{"n_layer": 16, "d_model": 384, "n_head": 12, "n_kv_head": 1, "head_dim": 32, "d_mlp": 1536, "vocab_size": 4096, "activation": "gelu", "norm": "layernorm", "norm_place": "pre", "norm_eps": 1e-05, "positions": "rope", "rope_base": 2470.0, "rope_fraction": 1.0, "qk_norm": false, "attn_scale": 0.177, "bias": "none", "tie_embeddings": true, "parallel_block": true, "extras": ["capped logits"], "init": "trunc", "init_std_qkv": 0.0185, "init_std_o": 0.0, "init_std_up": 0.0185, "init_std_down": 0.0, "optimizer": "soap_variant", "lr": 0.00562, "lr_mult_up": 0.939, "beta1": 0.95, "beta2": 0.98, "lr_head": 0.00837, "grad_clip": 0.5, "warmup_steps": 200, "schedule": "wsd", "decay_fraction": 0.689, "decay_shape": "pow", "final_lr_fraction": 0.0, "batch_tokens": 131072, "seq_len": 1024, "doc_mask": true, "train_tokens": 488800000, "steps": 3730, "dataset": "wikipedia_en"}
Each number is 128 + 32 x the weight over the matrix's rms, rounded and kept within 0 to 255. Layers, rows and columns count from 0. Numbers have three digits each.

# layer 10 MLP up, 1536x384, rms 0.164, rows 413-485, columns 96-191
116098137153110085082167057157105133131086157065140101106145165071178130060177128130158135240118093152071102148076150138225161105141082093125094107203153078135163162150128178127123098105096132155176107115121116031122134083083164142117106144136161089137118120076126112141140133155176137164
129109146178190124130120078145165101168115155111055128152120092146086137145124114149124127128102110164196162159133148131133145117107083116124088112154136098154143123135096168175114120108120194082155150074066133116101088140089141089113157142156134210178127127096196171117136126145141153158
095090120169134081118117147070132118117109178130108157088139151069156108155165096157126159116128117107135115092099154131197113175147171140120131129075133154093111132112119114132105111193132114137147132073134083129131071128085160172156150111158123138111138068053141091111185142104124125164
147128139159180094123136125163151163104170117123166052164087142116167114139086134097121172174117155150145142166163107116189081130163149078110062135144090098145145092172140135183121132145140141084079183157098156140074188054110137189134109095120135176132138117121140149088162144114145127080
133119082133218172176139093115149130181127138187133147147147127198120056144119114146104144140098104162168142123124050130129172112066149159154119143125078116128134109070101112159185153091163124145103104120140155062068146100152189090135123110082148128124188134152137118156167142122131128172
089164146103165124022134131136137106125123065129145086081128109096087137176140158076095164126113119122095053046140126160142111093155080173094131106137142069141108105110139110166141137150052155155103126168120116112140109121158133135189123156161090108120152119142164128097059159119128135152
152130169185114104139116112120095158172154089114152150176133153171126144078136103134152091134143163156132149101186122132150101164091084135120090148147163149138090055143109133119094155124146111074150082153158127116118118156140098204133158140068158105151152120121118155131099190090114137094
155132141162091121093134129092120112215152136139142123114123107133118086174175096130105109148127144105123125169183210125113147099171107135111170105126132143098138148118119055135074119138116084093183093121140104133103121073133141093109104116122164118115080146087164119083109106165102133105
132109135145141102146160142147139101074135106143109133152142075131116100187121107163109076096125132153146134118159111119151138130155140176108146149119068133226124132160121142163116132161098081105132105136130131091178091107165182123131071136188161101118093180086111162109068112146093108071
111095154123165113130111098205129119093159118146099149126096184121105148110125140172064120139099140141082118175100073106143145141086171177080120126136121123131121157120144097109122080105156154088108095110120117166087220160138066092151175154067100154153080088152111126149189135122098146185
179164103138153070108148110134127084115134108079084067116115223072057119167105147096111167088070162175159132168110128138148156083103188151072080133113158066097130140176135145084192137186102145121063155102200100169128180074063145128125184116144171182059157093115151181104144128154120150185
103117070132142109133162177053132081110076109117130116142112162123109106117215158129098149143142130169144086115179139155136141121121138192177111119092134122132124077031087121145082165106120084134158156081152104088078108132101149165158122122147129128118149119067138159116156134132156134109
141140173113141115155200137118087054118074128164170116154102122147136085136135147118105145076103185142127107092138132097029139130147104129163141122129135162138135098114154142126108119068128151082114121156140129073191117116161130131147180209148135186102100183117182118143131152145161090104
149143090185160126156143177132139155130145164130120094122104102124114136119182118044162130082163132135161120141069149132105111110066139122171165127177126155134084139127099158137084103080126129098143142097169141046122162199162115160142163087079145151124120144120105118102149167135149153132
144135106142150158115142135106133158156166167164078113108109124132058142062149129092112097108117101141136093087071105132138124068158157133129080116124167146173134096175093157078167127140159135117153111180178114142106136123121117135110134138109146091101123116194084156154118160154121179139
182168137213151125080099170120157119115111125171138139135091157090077154155114155108091129148122091102153127130072119127109084155154141144143116125073142128111072135101108103167151184215071130141103097161121100133124111118161146103109111149166094149075118101148144170104143109118163091148
152206129084123091097133194087072139148134111125152167088143040086164112120157097144090095112201162123107077174126116151120130153091133120131078077123106093138172153106135144143132107105151143217091123178139122138099151121158088189127127081099146100120148143101047138113125126103101157161
104135134123084148181145090118058091119128085146132119106110127153097144153094108120111142089219130149152121194125154142099078155090128105115066156108121114098114122138121109166139093123137109087142125097155104177122125119156144132131078191117129156135137085151155192103162077149117124143
116155223099130124159116145118087160138088112121101128092122159095098128127124151128163091085132151105067137182101122112082130133111159111137152082174144093171158108044146171161132125141117062158149114092130104076105132168153168133073137159119113124114108114097191166156134141154135140162
107148099094084169126093153152087115125104142124173164142144029142151134081079171112155149146072110113165094134169146142167150112146112117112132119158127124123082146180078134040133170137114205169161093170110117120139107154070100122182106091189164151071149157123176100086161122134113097122
127152096103177076134095204110108181125126134169148105165102079137117087079060120121145203156113162107123189147126126142087108187117141149181121103050087081141109134116094078120137093065130121134189159174155103089144132137121179131103091098124186151112075106156098120127199119150104150128
156101095093194181186163158130120151169086136116142119117129094109160182163110099092088189168084172141154157124104160140135163156083126116161141173130072166140093189142110145152103158100093111119141148119174145144166134113149120167045104159170155083151171113075131161148153173142174148175
158148126108126104197148184130155147076147122174160154150138117121111090127146109084207112124136122182153116157145111155133173134194096093117172113124088127133115183126121125079059104115075094133128170101158130042142140137118168161091182075156174117106102156106130143107103149128139105119
138138149117180202172124183131095087110152145106110155170105148159121154144144127106122097173159120182214097097143114103084074111153091061187129150156118118148103135124125136115160071148084056139128094073116104128186138162156122127060162114199092097135199086152104166178098153068136157152
142125165140130113137141106133160117110178142103123133099150173106095105138106095165123140110173145141146150093182104150164165099148116129143141121086130175125131145086130111082133163139169185169108227120116127077040131151172115112110106168120132155171159163095143159098121141124118169125
166090115150126082138113131161139129073154086155130179148127155155159130156153144124083127112081097178102127184114108115120172167213117055130091146164178113103101099096126143131167161133131148156106112182072163145132122139146124156187173161124125131122152137127086116141138105083073124161
122149151100137101114145170129156117071198097134169149145133137191148171121118142073086141122142157175147137193139097091120162136080146172086155096127183082096138125158121166120125099162092182105111113118145150106129114085140092107173076084123126158188095135124112141138117108166111120103
151162131126127115081114165130151141167172077108141056164135086129132149239126123105101114114134143095046095126158179124129120142118112156170133188034165148148065195102069105117061124151157175151109146087121109132135078138154123113120154146127085099159067117157128089168133165143128131122
132121185138181128197146134056153168097109161092119148080159142129122126132124147095181171112146115105153084157088108070126155127054091126094144109098097148146197130133187149089076164132111121077202122188158112162162074084118156106121114109104107160134150098105111134051090150090161135158
126120097088122129158146097107119146133150129162125112116132104116105110167161098112112161173165203140154146104163144158160161137168122089080114097121065148156168166151125116127118120140133165083117095147117096106116134074124094125130150122119122150081123134129123125134120142128046116101
137100175117155092135054163162178125091100123090088097176095073130069155084161123133191131154156113094151128084090117035097108117092141115167147113122140135136167123027106101168145102162132126151189099107142223132141138091087183152088147141109086095136149176140126112156091116100184106114
112132129176182101109114068126186117155111122172122102132123145122148177141149118125145080111170112185147103118211137143138115166094122166152146124102072126151149069123135149147131104122164127088122130076147117125099105177187118211103165139103138166191093133113101098101091171127151109117
185152166153108141149099127173131129091121164109097111138120114096149124136130126121160198110153078151152138114126082126167143091162114168114120155145112100118137123107157125107147120136122080145133154088100108176145124132171181096063099171119077151150122148145162109166120110136120147110
159143123134138130181160108120120111149103180126079107104162119112131116141122174118122160181122154058085155142145125130145133127147118124113055093161156152099145106173078064085158110151181123146069195141110122100178134151079149142154127121142126125163145126122154088115170187119061094132
113132131160129094144124129087087104132061114111141185123120104099092036193170199140143125131118149163092161111124124158077179159134100110067156115087153137127062084137157150123104148196099173106152125028142145100074142112103154076216134129184171103126115135086162173104163055063101087107
139129150145096122099168103117112165121099085053109182137052105167168068073141085128134121120163112094155092092094161168139206101087093156057132174097185153119138079139161089143098125188105122145130094122153108182128072134081159121089143169179141114129119089077169097135131133104155123120
148118150119116124108101151112137146117168140091079147191121166106113121150160096078132137121191111053059075124110117145110098100115091144144093073144117139161147136106104064130149131107126095100166086189134097057154126175102132058109160084132108128112127103088096118160166089169136144142
161118105143134094072146131163139141169131065085149173137130139181161159187136058128077120081150170169103172115089097116203124096153103154164135137095147108123138169174115131119162132112099139162091114136173169076122118114163101078151076083089086112130089105086141139107142087114156093149
097137108173138136114077130148093151070119104090131150102150117105143140141084155102121087165122159158158151125084101090080137059129157155064152109068103155117154111091178117164095092164146150129168149104176067119089121089103135096120137125123144120094145123137117109213147127095139089130
172151124166093116149137148142176150148056095176106120128136081180132101162156066129121154154148170142213104089157173177086130136151136140079142087156143115142116108105167075123101087126119088142153106131162134139127077111153072166150078159174104150130106083114155143101052121122194118103
157120154146143125073115113149139141138129106198124133143107078159098119055132126134139120161146131136189148093134200157086118150187156180180136057143177141099144096152179144136169131146144145122109115085157182125115108162170096122100139093149197148164112198147128132124108098163229126175
136081135138083172151102082119138092159150113135074039152118092127106143126155120128133147095126146122132141116172154082124099186109094135148185137121154078095216132130068125083156137120110083102130160082147098073131112132089149153145138151102196157085163175138134130153095160180160113135
166157105126121092159126169144114149118181123131175175130137068119095132139159129131154106084182163175111132158126191127131098123085121146190119143128145119145094099200116171170152123176165122051138107143099150169126134153163162161125114136127126129091090144094132103165144165162119115132
110113143139160098118102152110095163155124146144190133156092124114080068146116146104177134082100091102100108077104150120172141119105222094136174045085159152161119128122105159157120145094114165210159100127158150066109112139102142170155122126167123129146143096153183124142175117077157143181
140145144137134104125128098133183127115138154174116066199115114128100102129109108095109155093141129149138171091163196154119094174178155136167143105136087075135188102159142127189058170157119175132117073125140119163180136140167064148130186111150173175101147128133024100139018101138163090093
155121121101157121143184099168175181149110158153110130142134184126112169126166179123116138119158099111117136071110161100117163074087084090100149137135138115115175185190110131138183160089137162118164105089089149161184091071168103112107140159135130115145131152064103168168129079173095141114
132088067146132102092158179178141137122157124104097106130133113148127143086143132146119104124166151136127135165103117116128039166125108097148141136106094074113083156038135145137112149134168197117076139114124117140152149118103121142125178144129186111129108085167151089130166108182061152168
146094116113168087196159121158088085113117101171109124098149125148137157135114137093169123134155144122098129100181212159127108109206147115163101125153134155147083116131156108130106112124088095109150110115144129099159111181151124123153094154162181100179114136105098156156151096135142149125
185181132114181158139154179113151160085085104098091153110119145132114132157112150056172095113114105150140121159108138118083191133158161133127199116165155129100117123090123158142130141113095095126111088154113230142083097120109138182144112097111110183104074120159168095128189117121114072124
132157076145121114144150130115137132114147154161111074118121152156114112102121126081120145120136079121064124099153146102125121100135142107159125084173089143119123096095169132182103101152127133030158119085133156156173128226210091214058167116147149100168099172107114173104163107201088134082
143110102100109128142132148105093152121147091121104136091105180171089104154108165126130143084165125133170179113131108078146086072099130158122124195119105125119083089110156135092124137132134148135127175142136121160210117132163130095112122127078081110147106104104128126146110143107133148135
181130125159129143112077200072185159173112089149077141071098180106108138191135128142149151102156120111124103143143080092111138169170089124085170111152117173106133154186121112147065115085144108089126103082135147126110140146224128114168162172067120193149134094094141097108101150076132108137
163169135116097107135078069125090231064116129129122121130158147123144122113131101121094151168113139158165123126138080097137102152149115174153088114151149087126130097147110146158106094142099200066110146129155103115169138084136101168086090095145122117088108166177148133107127111078130087111
168105132113090117165156130109138084105138110132136081186180125121166131103118091158152106098094089107110115120134142117152154139130120161173149149097143172105184122179138135164130127150129120096136151129084170114136106118121120124058145150094138165120172142101156083170101119119084120149
108170111096209078158177130210124128096166073162125134110086111167173070140128107166179162119062179182148087066170089121140106128092147121059163108154089141137079095134087144141143103090095195157065111190190098126067150123069184190188117083118119073115113174177118152137133157094107093180
144131167188176104097166076186125160129136146158129143059150154171125116196144114153091103122106118065070133134148205189181088191123174148139117122062121112132167124166114151058178177114166098111124143142099151106121151119112061097135145113125149100125086101102164086115102133072081104113
128143088136122116149140163157129108147146153144145121115130101155118071139104168116096112191118145114101161145110148116103185122140174096097104162118134188143133057152103068146099132150097108171126086136093108154123158156189134164116091132145129138197176137092083137141136156143107149142
113111137113181098127095148174153162146094065146239096117108123124101154183139082103140118109126153161066116116129114119094065152100121106156207057124137109125161158149136118123138093086163128109094131155141108156109136115114175094175132112170122159137154098169083170117175075172138119123
122141068163090155113106166115158151109128159145067155121100136167095157131126134137046112096125133174085052075088132094181134108144118121088184127136100091162117129091132111170168169128146141117172134078089125116165090161122175103103067151137120137125118132122184137176140119115131143146
105098179175176113064097138132143107176114145162193085126117104105085184085124152103137138156107155070093161117122146132117160109157125134129136113080166116085130145119167116146147071107130216159125146136140181133159151093136096129125055153156148121100135140121119141110108181143094198131
109139180085147134113099101149160165143134113121046097163143154103114165109189132133118086153113103151139109114133172118152112207075143104150162148159131153183112130129085097130096166093146096097164150096172128093186063120133159089102133104066227117164108113148105105083106086138177127108
069130152144124184118099118181132115105156071136156112119100137145105152120115195119098141192149068092120139161108187147100125142149121122136118135133113122118169114173160109126114104123124161083105088109156123145119157115108145126066150085096183109158161126177168098086176154111089131138
130180085142181181097161120140110151148110179132147138118143125089111108091092130137144133092153176083104118140117126127135133108090094168105090144088157100096165136127082083137188158165074175191174156137148165114119183126143099170094114077099130165125107167197130123078149105095150162129
201161239119122126114115125161145099144129163127181202075103088120163116128117191226139122157132178115113125139128140192078172140153074132143141143095157162088121180153224169110111094124108127125151126115114119135132105113166113130152115103111098102122187145150129099133132106124118156145
116125152141147131100110179089066097151094172143223134101123169145149108109111134104149050074118160080156125140110131181152201126119139125134089091138151133151108130111133155122175112158151116154159087056095169047158134164128190174132128100157140109147160091149154082202071137135141040147
125069149146127046102164140152192143202122128141081080115119150118095123169122152068101177166213159087123120127131135152121093170145140145129146087164177107125172144131137164153077113099137136124144162145155070109133128132149140115151115124047145134141124106077107129179121109098136136103
092116112162112116110087133085086196161133167132122129144111137162102171075143091113173110126116129135203128134136110158137113134126178154124118111181166097153145110121131090120113154097037090141141109149126164034168162118165086124167184135100083117127145169100139144050169169111112138161
148175091151189158162146144109107099137136073120158134072154141168108124092080105228165171124098121249131121127114120144128111132117087086091170106132130110149128129175088071128084142137117144108112126172117155152099158125065052116083118171180102141132133173121138139118117091176128109113
150153154165152108142102146173130105106138150137150116063149078182157135094136104122122124163182122119229147116144133104078044198140125086110118103110077118106113098085152099172108089070157115178093124135102113127122105120102105176163086197094178140138148108122152125123086128088135124171
134167085157158204096172107138159182174108072122179106139089156094128092148130159124120203154139144110080123100085140137118127066153144135123163167129119102159099146136081172047110129089120165119158129138106086087086098050083128182162088091108100204116122109161058103090213148174140168187
171167117085143098088113112098093118130198179096084127129083119063168147109129175129176090144137115115078110069179064089155119135093176112116165113105133128111150184123171124106112091141130120098143122107142082122107121101144141162107073086136121109173172134150192101129145045143193119127
102094198148187144133082155143140137140120180104093163147112135084176062125124165128158088046095175107052156187142065148127130134136159152134162138134120137147157129171115116097142163143143142095176153106138170123078170115087129131118121137140129144118082107128120155110132114144135123166
165136154088085104124162074080127152162116159083167203150108153156152110130197092164122128063093141184158106098132113087166086172138107107079128110116069126140195151136147088185105144108089161131104115146172080151132209139156136101087107066208168137191101127115053169138175117137116136135
# layer 10 MLP down (transposed), 1536x384, rms 0.179, rows 413-484, columns 96-191
110152143084122177182057081138141162124149130094137110085179089132120114140148085121123166177171179115150112131115120090118127089079126160168088165106135100119117140081163129107113134117174119132144137129156162141102135120174116082135104151149116136131128117159092146115157103137100115115
151089118131151100112119120159056112089118092164087052126140104107105096110161097174124111128102113172130091119137143119108134137105193062120167092119124115054110104135079149146111167093177180121132104094145112137076117099129140095119150148150149170122135149122086135225115144139115103138
141139144152082168226087094095138107044140194211160151152135075112055053085148132129150114114139128107119102085117081070130094100153069115143154125159100092113118097152142119178143127171145143138128123124117110080080230174122176086133128129127077152048201055160123081113191112149080117123
128135141159165118118181095138127124154116069126126086111037104086190105089123142086127192175119126163110099132085074124180120124162156055148144081051119104126200126122124163115136099132166163164136166195161074113101140120121163206189104142156109121145097069151148095141143068206161113163
150185142093144100110106178091134159151128115101089172135109105099163113124118150135140135100165122092070122109057074160099140123104189145132117106148175165182178115150103168150123111192182095086117104121108148159121142062164113122099145128085113084093183124103129123183150083155130057142
159072131092109128158094124181163141087093127120141191118157141105159115121149105150108096112116130134148111149103112140109087104126179092118125140139091163159109120108160119111104102138151105126157134077155151152097117149117117138149093152104149150136069157111129110146115107159132135109
079158133068150089110103166105123090135135141116121091133147137122109113126134114110157094125096114063108098141133153126158108113135144115103174124155124130144131106150116111136165088162172105165071147148149117147118108138146098128119133168149123134124084175100176090102112109179153141120
181151122135154119154139077169118160115107084112058075126130102122142088110153104111118194085146120143140141128114120160152102111104103135115127173136116136104128147066082147134171103112152150119072097090125102092085150189095128164127091107106137123139145139163063103141110185099131112155
128110151120127081160148135113207100069101148132062139140092128160138105116078146094125103165105124101044111081115117153109177108129125140151112116140144128108110138136100130110142128084073174102115194078132160142117138134146071182120115163105127084108135070149106125127132158151151154102
117193085125112115113151084152162161101119125139131069101097138139121152121083157143115122076105091088104105103157102165128105092092119193135048087104152118155122107129124115148116128118135135116115150106070168082115127091111135165150132144147160163195108114112123161117101145154095126050
112191115158112061157154143157123078087154137142130138057142085109105169154093143106178139124201126074144109125139141147129136153127185174116126109169143099072112158140162189103092088156123146137118129105224106103127176130105137145185116115141093101083113165116130189111158129132109130131
156141051149094083137167084099141093117115174143123092139129133146157113141075144116096124131070160145126135159133137108118166050097139082106125136111121123086150170148136120113098068087104059137140092150146082123110149162101119109110144184162138087108126212093137118101101120100140064061
116119128096088137109087110114168125161135041177106140113143097151124141132095108141175157098130148106159097130155163157104128164119165078130171137149095158142104108103118141150146099127085101120096112090120066165168088102167129216143088077075183117170134069095140117090067204069140157111
136115101097050131131087156151121115129126155122117116096115020176128111103134128185103137114118072106065096145131148121126104040141188148124147138107111164145097097122117148156124098167121110124153101134112105133111097157094143088162116160108125146167159154113148132147087113190135169192
169089164134060166148112103111120182156130114177102084138100075145073096181099086140107107074147134123134130161090093121125086075161198118143113111142128109178169174102102142100138178154132102131168053111087103130173054116098147108126158167176154149124086108132091072158117097091139172149
110100091121110165145065113120174169127126111113141114124074134121089144088097137135118157185125109131194085167133118120111118192123148145144142086131146125145026140092070131093111134066142156133164145181173096110121163154157117095120128187111104126101127120178127138140137091161136078114
116100137099102160103121103087181131081131157127128056108132122168084153144117097158135131098044096095115094064136161089139194168171138133128070179107076135105127129117166152159111077122158153062146146091120162194114159151120112111148171152111130096162138113134126147129135153163108122136
135128157099101094136174086131136125106172159175137073115149116126133112138122110126158150083098128116174107136121139134123112142143104157137161115125137117160178125178025148143079099147192143114101147102170146124142176158116123111129167175140154141146068127152165133156096133216124106143
173112148113137123101130131164112045139145169090118142052094123135124152106119118172125157133169105100157103095131149134058112089144151113135102080090150119137151156158104143107106151129088156118176144128104130132143114092119129128130121067122121084161135100119140194136106145095100123170
125073108103144104123080111139125183053155113128115122158160142118107121143142072135139153098132150076128181097109137116170154147109045053122128097120109106124130132070082135176170155157151156196161119140121100116113129144128057155088108125167077141073128117132127142122098094163148135123
188215071137185111153167075155128147114151093097187134114119079087110135184201166087125157126114111164122234163181120150140138189177113118177088131107085152149164174175168079147031152112160107116161151096129109131048122105103181106125146166132152127134116117101152080056121129159078092083
089118052093091102158125095143116131142101067132099110132153177077148112076111154118189127107108150149134135123116076127162128165134146150164083164177159207136110075129124124103090120120119123112138146083171115108173121139139070129135110144104207108101150170082140091176137122171146170092
081087157085076104153154114094132094115178133126141172120169116158129110172091129125060094113143144199138091142083135111158171113200134172128186109171088122055144142142111071079134136143129196056081114096178143134163125163109119060111106103119089145110135094077130078182110133158145103112
131135121099159144065115184133146134079223143107080060140074139125132162159076111171077084151075079161110090133149092105077140142109122122197074150134146182116171133113116067095088074106148129113138128126148174155144160095106089165128092110090117085088114141156092098091143122124117172098
101147113141103120099160073087106084092175159162136098167150105108063113092089169106151138095174126154148072174092151116105062144138182122160178104119095173103120124125092131115116095144086148141115167102130151120148193135149086046153127137133139074147098117104036161150128103150101128084
146131090156131137168114159120157126126148109122097081139119154078087087171108095096118122133104098150200151070106069105176104074110163187101111086125117103126119176128108077168127194136115132149131102062131120070126117143110088123160121118158116078136153082134146101106148159190076118147
102210175138125132091128044142061108121175110140153125075171117135121150084142145103124093115064173106124150074109107176145138077077102057086124215129147088142084088140070161187114123094133131113142132133152121111078128140075163110102131082184124129141141091121105166099111077130113155049
090115147098087101118164208112106178133133069130121128161099119086058085175164144184110112033084097072153146149109111114114117073081135121133092159067127139157113067125111097156126129155179151135095094138113089102123116152151108189133090129088100088114139176155095071071114081175143047123
160128174083111199080145135147122171099179134124078100097157150082100139126074121151128146107082131145145179146142095156122136137127126148127111127132166069090089112164090153168095157174145102120138100121093134063069106159125170185151135087157112119093102169081103121111114122087164115041
160129097099125136056153144102129133142157063133131123095159058135133064131116078121167143088105141126132143081099157122113117156121131142121128119122144131115109127156093145081127180137099101106080114127134161166058166160138122110173151112108164097149141181100160165078132161159154112168
128141163122140145139133161178104137114141111099119098167068126116148091094144137148130147085141156111197207103134102059086136122120142187148132098175083154131037063145103112149166132079099105132118162123079127184125130078124174074151129121135092092107131177119143117096118137133099131074
048170141123113098128057139120129170101094129158147083167149126098119103157092104116135147115141113096128099135163137132060106177103128174187120125136136129154152108104163092141101099107128112117123168084089141153080115141162123134095170137144096185168130102132092149122144179157162093055
100165140137115148168135127157111121144094091143057117183104107118121129159109106091130099147111107104167120173145135063116100120121153154160148123141142106077168140171065125134088140141101151228191169181178136058164169181150088133105131208201084097106202097116097114146142178189123099116
099164097136122128091120141187150133132130036101116114096112134110109180134151125148117132141130127092148134087177183147130208149155116149126074112097125145103141132136078130073157085096162139079126164110156192152134139119151087136087138096104089131117100150144143100107157117129119197105
139141111182157163171087154176153136095146108139130095123139161098055141071079107128127159097122135176175151088149174125162076151177173099071146156130134129112067113096128092082134138120116106109072141122101118192159151185131088088079154063058123095182139169070128070128128145158128165076
083134124101156047113067110152104116143123122134133124151170082170108114118138117151110147118163136128073091163164108114109152104142136129134143142146060135060104123137125119118071158168124130131141119159122190120132175123151137205145126179119113111156144157148088131133154101148146136123
164068087097144139139139107139098180099117094115158119109084170139155145099177184159111117165133173159136142161139134111158091088128049127103084093113183092097187099085166160181104122092076181130113108140144151118128144130136141131152151142115162121162165080121141151137113158097172101105
117111117099135137137083062145121126122125099098135094160172169090103158147100060109085138167128120148119098110214125090107111042144100092156137130174158185110113147177099074099131162117126122157165168145098088144129071147060140147096131124146115102145133130194135123104094123149139144099
181112074155119162135080118151117134154142089153159121095163138151150130129137128127129177128070138087121150117076196100169133087107092096141135119073087127127098117113104091100158057132149122160079147086103122123120150093164127106144143109112102115165054177131178124111145161121116170153
118138114111109143147131126055084148157110171136083123121131138148113134143124070153104127131101163123099097126181146164143145171135138131173123100148102107113108130139136123144135161154135135100163115123145082154164123109176110146036154097136082128121123116108151126096090126144120090145
114097119149128067134088111101110164172107129116125111136160162177098077109150183123127161069153117064095178156155104076213101128141138111137138144095155141040137086126114116169146139121175121123141112200191131125136121187123183151131131206142055182138142127112149129150126129069137067105
125081108117114120144079152105148135111147101156152130104146096093091119185123123153132154104091096122170132138133139139176092078163131123061153114087101098183127120132170102185076131182117102139073117061094081124095139149147102097111116123135098116141107158118126141076138171107062098166
133070136066109111137155177152153166163113102091197069125133128140090075103175218099125103135111061097152084113143134128153160145157142160126095093149143141118137144092146144140162059108163080175156069095118092113105102158161137128153121141112142131120154171150105176106105087104171112180
141111122153157149122095110182163110136106107101104132079073115158149139081151059107108096129098179166105134099085138118088141104094105179158107120133103124111068144187145131137175093095159141154082170090070123167123109148153149136126081135092139124115140131090147088113149124170128144080
117107127056151135118067156113115158156171069169139168099069173199102094168106189111091107133127138111078148120092140114118118106103078083163127159116129116143114098125149163229107176168062140125108170111163094115105162164175108091154104122127105101108133095066076113092136069098072098135
165143088088154094143105137151128112164083098091135128115132092161136111185152128138123139134091139091150076105150097075149113123121176075123112089132077117139119145161136081161162129181091103145111131082075100117142086178116149150138121139197093070137086121169084163140124125181139132132
126083127138182118170155127096164126086117090094137123155132104118127118147117107137144091148170102113066095126114126104108055189113072140156128132100097096129152116116084110122186134156097179141121164101144121133087095138108132130108140125064186116193162147098081148050108118119139135159
127068110139136097110123102092155104194128164123125180110078168131131070104145079112105159129140105138124163119090096103141110155119154134126173148126183064111110133164090182154126114137034113099093142113168111114117134132116114181171049111089117132114116086166071156165132142132129114121
151113157170105142043120102117114125162111150134118149139136110136099097126184123134090165132107147133116145068127136073076107171074134145113084119165146134128147109109156076115192084115118159103133175176093171157154225163156118114112062170151174090103141172149088122104108142210143120175
152083160112129099163077108116101108143146189145163163159151140094098067150102134128155125179115070052158134133140131103122122092112080113148120162108164077044113204169119134084153094088120105117115119085182181121112133134103142126096074187172095078072128142114111114171132161142107071163
143171127107135104113134161131142133122116185112142136173115092145141153121120125151119141136089134140088106098136149139171179170163116115125139107146134122048118173117115179105121145038140107162128120110120085162060093138144152155131128139149093135125128114126174134082135089142091105095
110161136061148125073144158105105117118218161089127182099136104118090095185136098117141157166169102106138105135089052188068100132151161120142155144157113120063098143136158079094101138158108238126099129133145119144133137145153112147130120126143175173126123202071108128125160107086064117119
186149100111080143101122135140020124156080167132154162138138140120107114118112025084083115150122130166115093143120146128139118134093147118152114119214151191101167139137102201109116105125115181100171111116168053106107133128139149099126025118183118083045129152120095090118059083130143147092
112134127149143133104090139159133165164092089145094100139109083147153126181123121121166111164152122123110072113144121150201115156120140078113107129135162117144091079102083120124121117104115153133093114129141165150163141201138115149158110106109118116117114117058096156165157102127124136123
145112099131062151104107114117161140172113132122161118142104072086109118127137110124127134110093158103141171165165167094097147151083099071155170145131163097141168149136085114119113114134144139076162139116136141077128145135110133100110154123135070154139130195145108118094143103113149171130
157147143103105103121124071161150070173124124117146164118123129121140150142129153108156137125102148080177154157165135027099113141102125126080113102062083184144158208094095121103124156123091053124143152095091122166193144076178098107071126108097134049162100125107127128150130114124100166120
095103170051162156124140177119166110102117178166087175092131108100086177130131164171127157151143102113145105129074120107106072145162129134171122107159156145110109142123125081143126093085121101096065086134100152110136136211117175196100136046110088141139136101141099137157185152105164100138
125132125103185163172099137147115167132121152167171143074114120148155173190148099116182131138163167113099100104164118062106080179112147128174166087128153114131134080141055126125170115165111161090137211137148040155100169082162077151151145125089212103166077146151129112118100129152118114093
135158094155133116095142140180098139173143162153141104192174122128149166139163146200181148170126156120126186116193130143096095098115153125089136105186147167058137147113130143112075145094130148113159151107177095159131114141073083142169168159108151062108125107141104135084091134145179101139
129078095170167134063137135092160162106173207136116121138126102089107158108053164155195059106177111128113122095177125100163128115112095081120099127121121155100098121118132097167180070154104094125093153130124098129171145139091130119111135109186160118191104138131101119135143163120101109110
133167165128191122095132176150114113113179051100096110118190180137118149154129157138178104104183114139137128135102139131074088114199106132061148145103117053173170124108161145138124116124083133103085109140125138155141168145093121086157116137094099092143150177155095149152100116122145188127
159094094132101136134209117158068154110124119083084139149163137130147139100164135089143102121109094118177071117135164084152127126119093116140152115102134152105065125143109139159115136170077124090056109040130114199123126126142159140200144133133097114128138148133182120186174119134154182138
079175161138083121119127100126132126167080068118189113153041132166110133159130104168130152093173053139069185130103115155143127152102134114172103096128104174061165178122082109118148102117130080095108136069120094117138097089157164114135124129189152075099131091130125149190163065104157106131
121058068164146126139133104127128138119143125155118113125168122159106174153137095119101173096158120124127134093157122055138119091108153131113106144118143112118156141115127071142162139172074143128088148102168131177122114112146169141160155149132133140116111140109176151132105139113137133155
125121150060159138106166177079151099158139135095103138115163208131093151151136131066118162156128136112125104133089186005122084124158151089062097119097121210161152120148049108174153140101136126106142108128158120153080124119150079122091146119143162162143092130186144152122091133136140141143
134144106120102173155132120109085104120170158122139135118131132164134124164095108161102060094050113124136090136170132166113144125103170127112103135086130123157090103171149108100114105084109146138124148138111106115148139087103099155134138121156141108135156098121144123124130170172118127138
085140157169173142160132167116144128174086158176100133134131072067135087151149116116103128111110138125157120098117130066136118178063070110137154137139146111059120120140094087133139139099136173132122150094121129176121143104123121110172106111093138152109088097171061095073112114111077112107
120113127128135122092111146131126125130131143150087108130177140143152111090181088119143109137166093106157141122135173146121122143144135152131110090096130152131134147099137086178165108158130112098112146080141068071140049115151129127143123128134153139159114160184143094146064159166127137168
103093135137111079151087149095091180083082120162126168118168186139143153173149121112101114144073141134140106158038094163131143126133131168161163150116127130229113083136093130102138100140159146061114130103091139141108106149092151174133139137127066101125064139163159202073087128136114131107
143122059083108169123169116101119123189154070126151125112131109158193136098113089118097070133143134136081203150112160157156085151141104088116134124149143094051101118132099137153088104110113163102110128114050132165087134151162039151144062097128180151093103090115139135176143109130097128126
104101159127153138107152087127115120104173230170154133081081118042157164124066079134107154096140117060118148106168172105166213111101164146088106162089108167137145175138137149077116165165123133130107084141104125084149147145105139131141082102117128182091049093134144139111113135150176060136
197115167131140125131096172116128136145071111103142179076189119109099080142063151099087213119106110128112149166079144113126125130120146131141135099171090150101108094157146152127134101100162109102146144146157138146122141104107117074133118145151061121059103094090090138116115100174147170123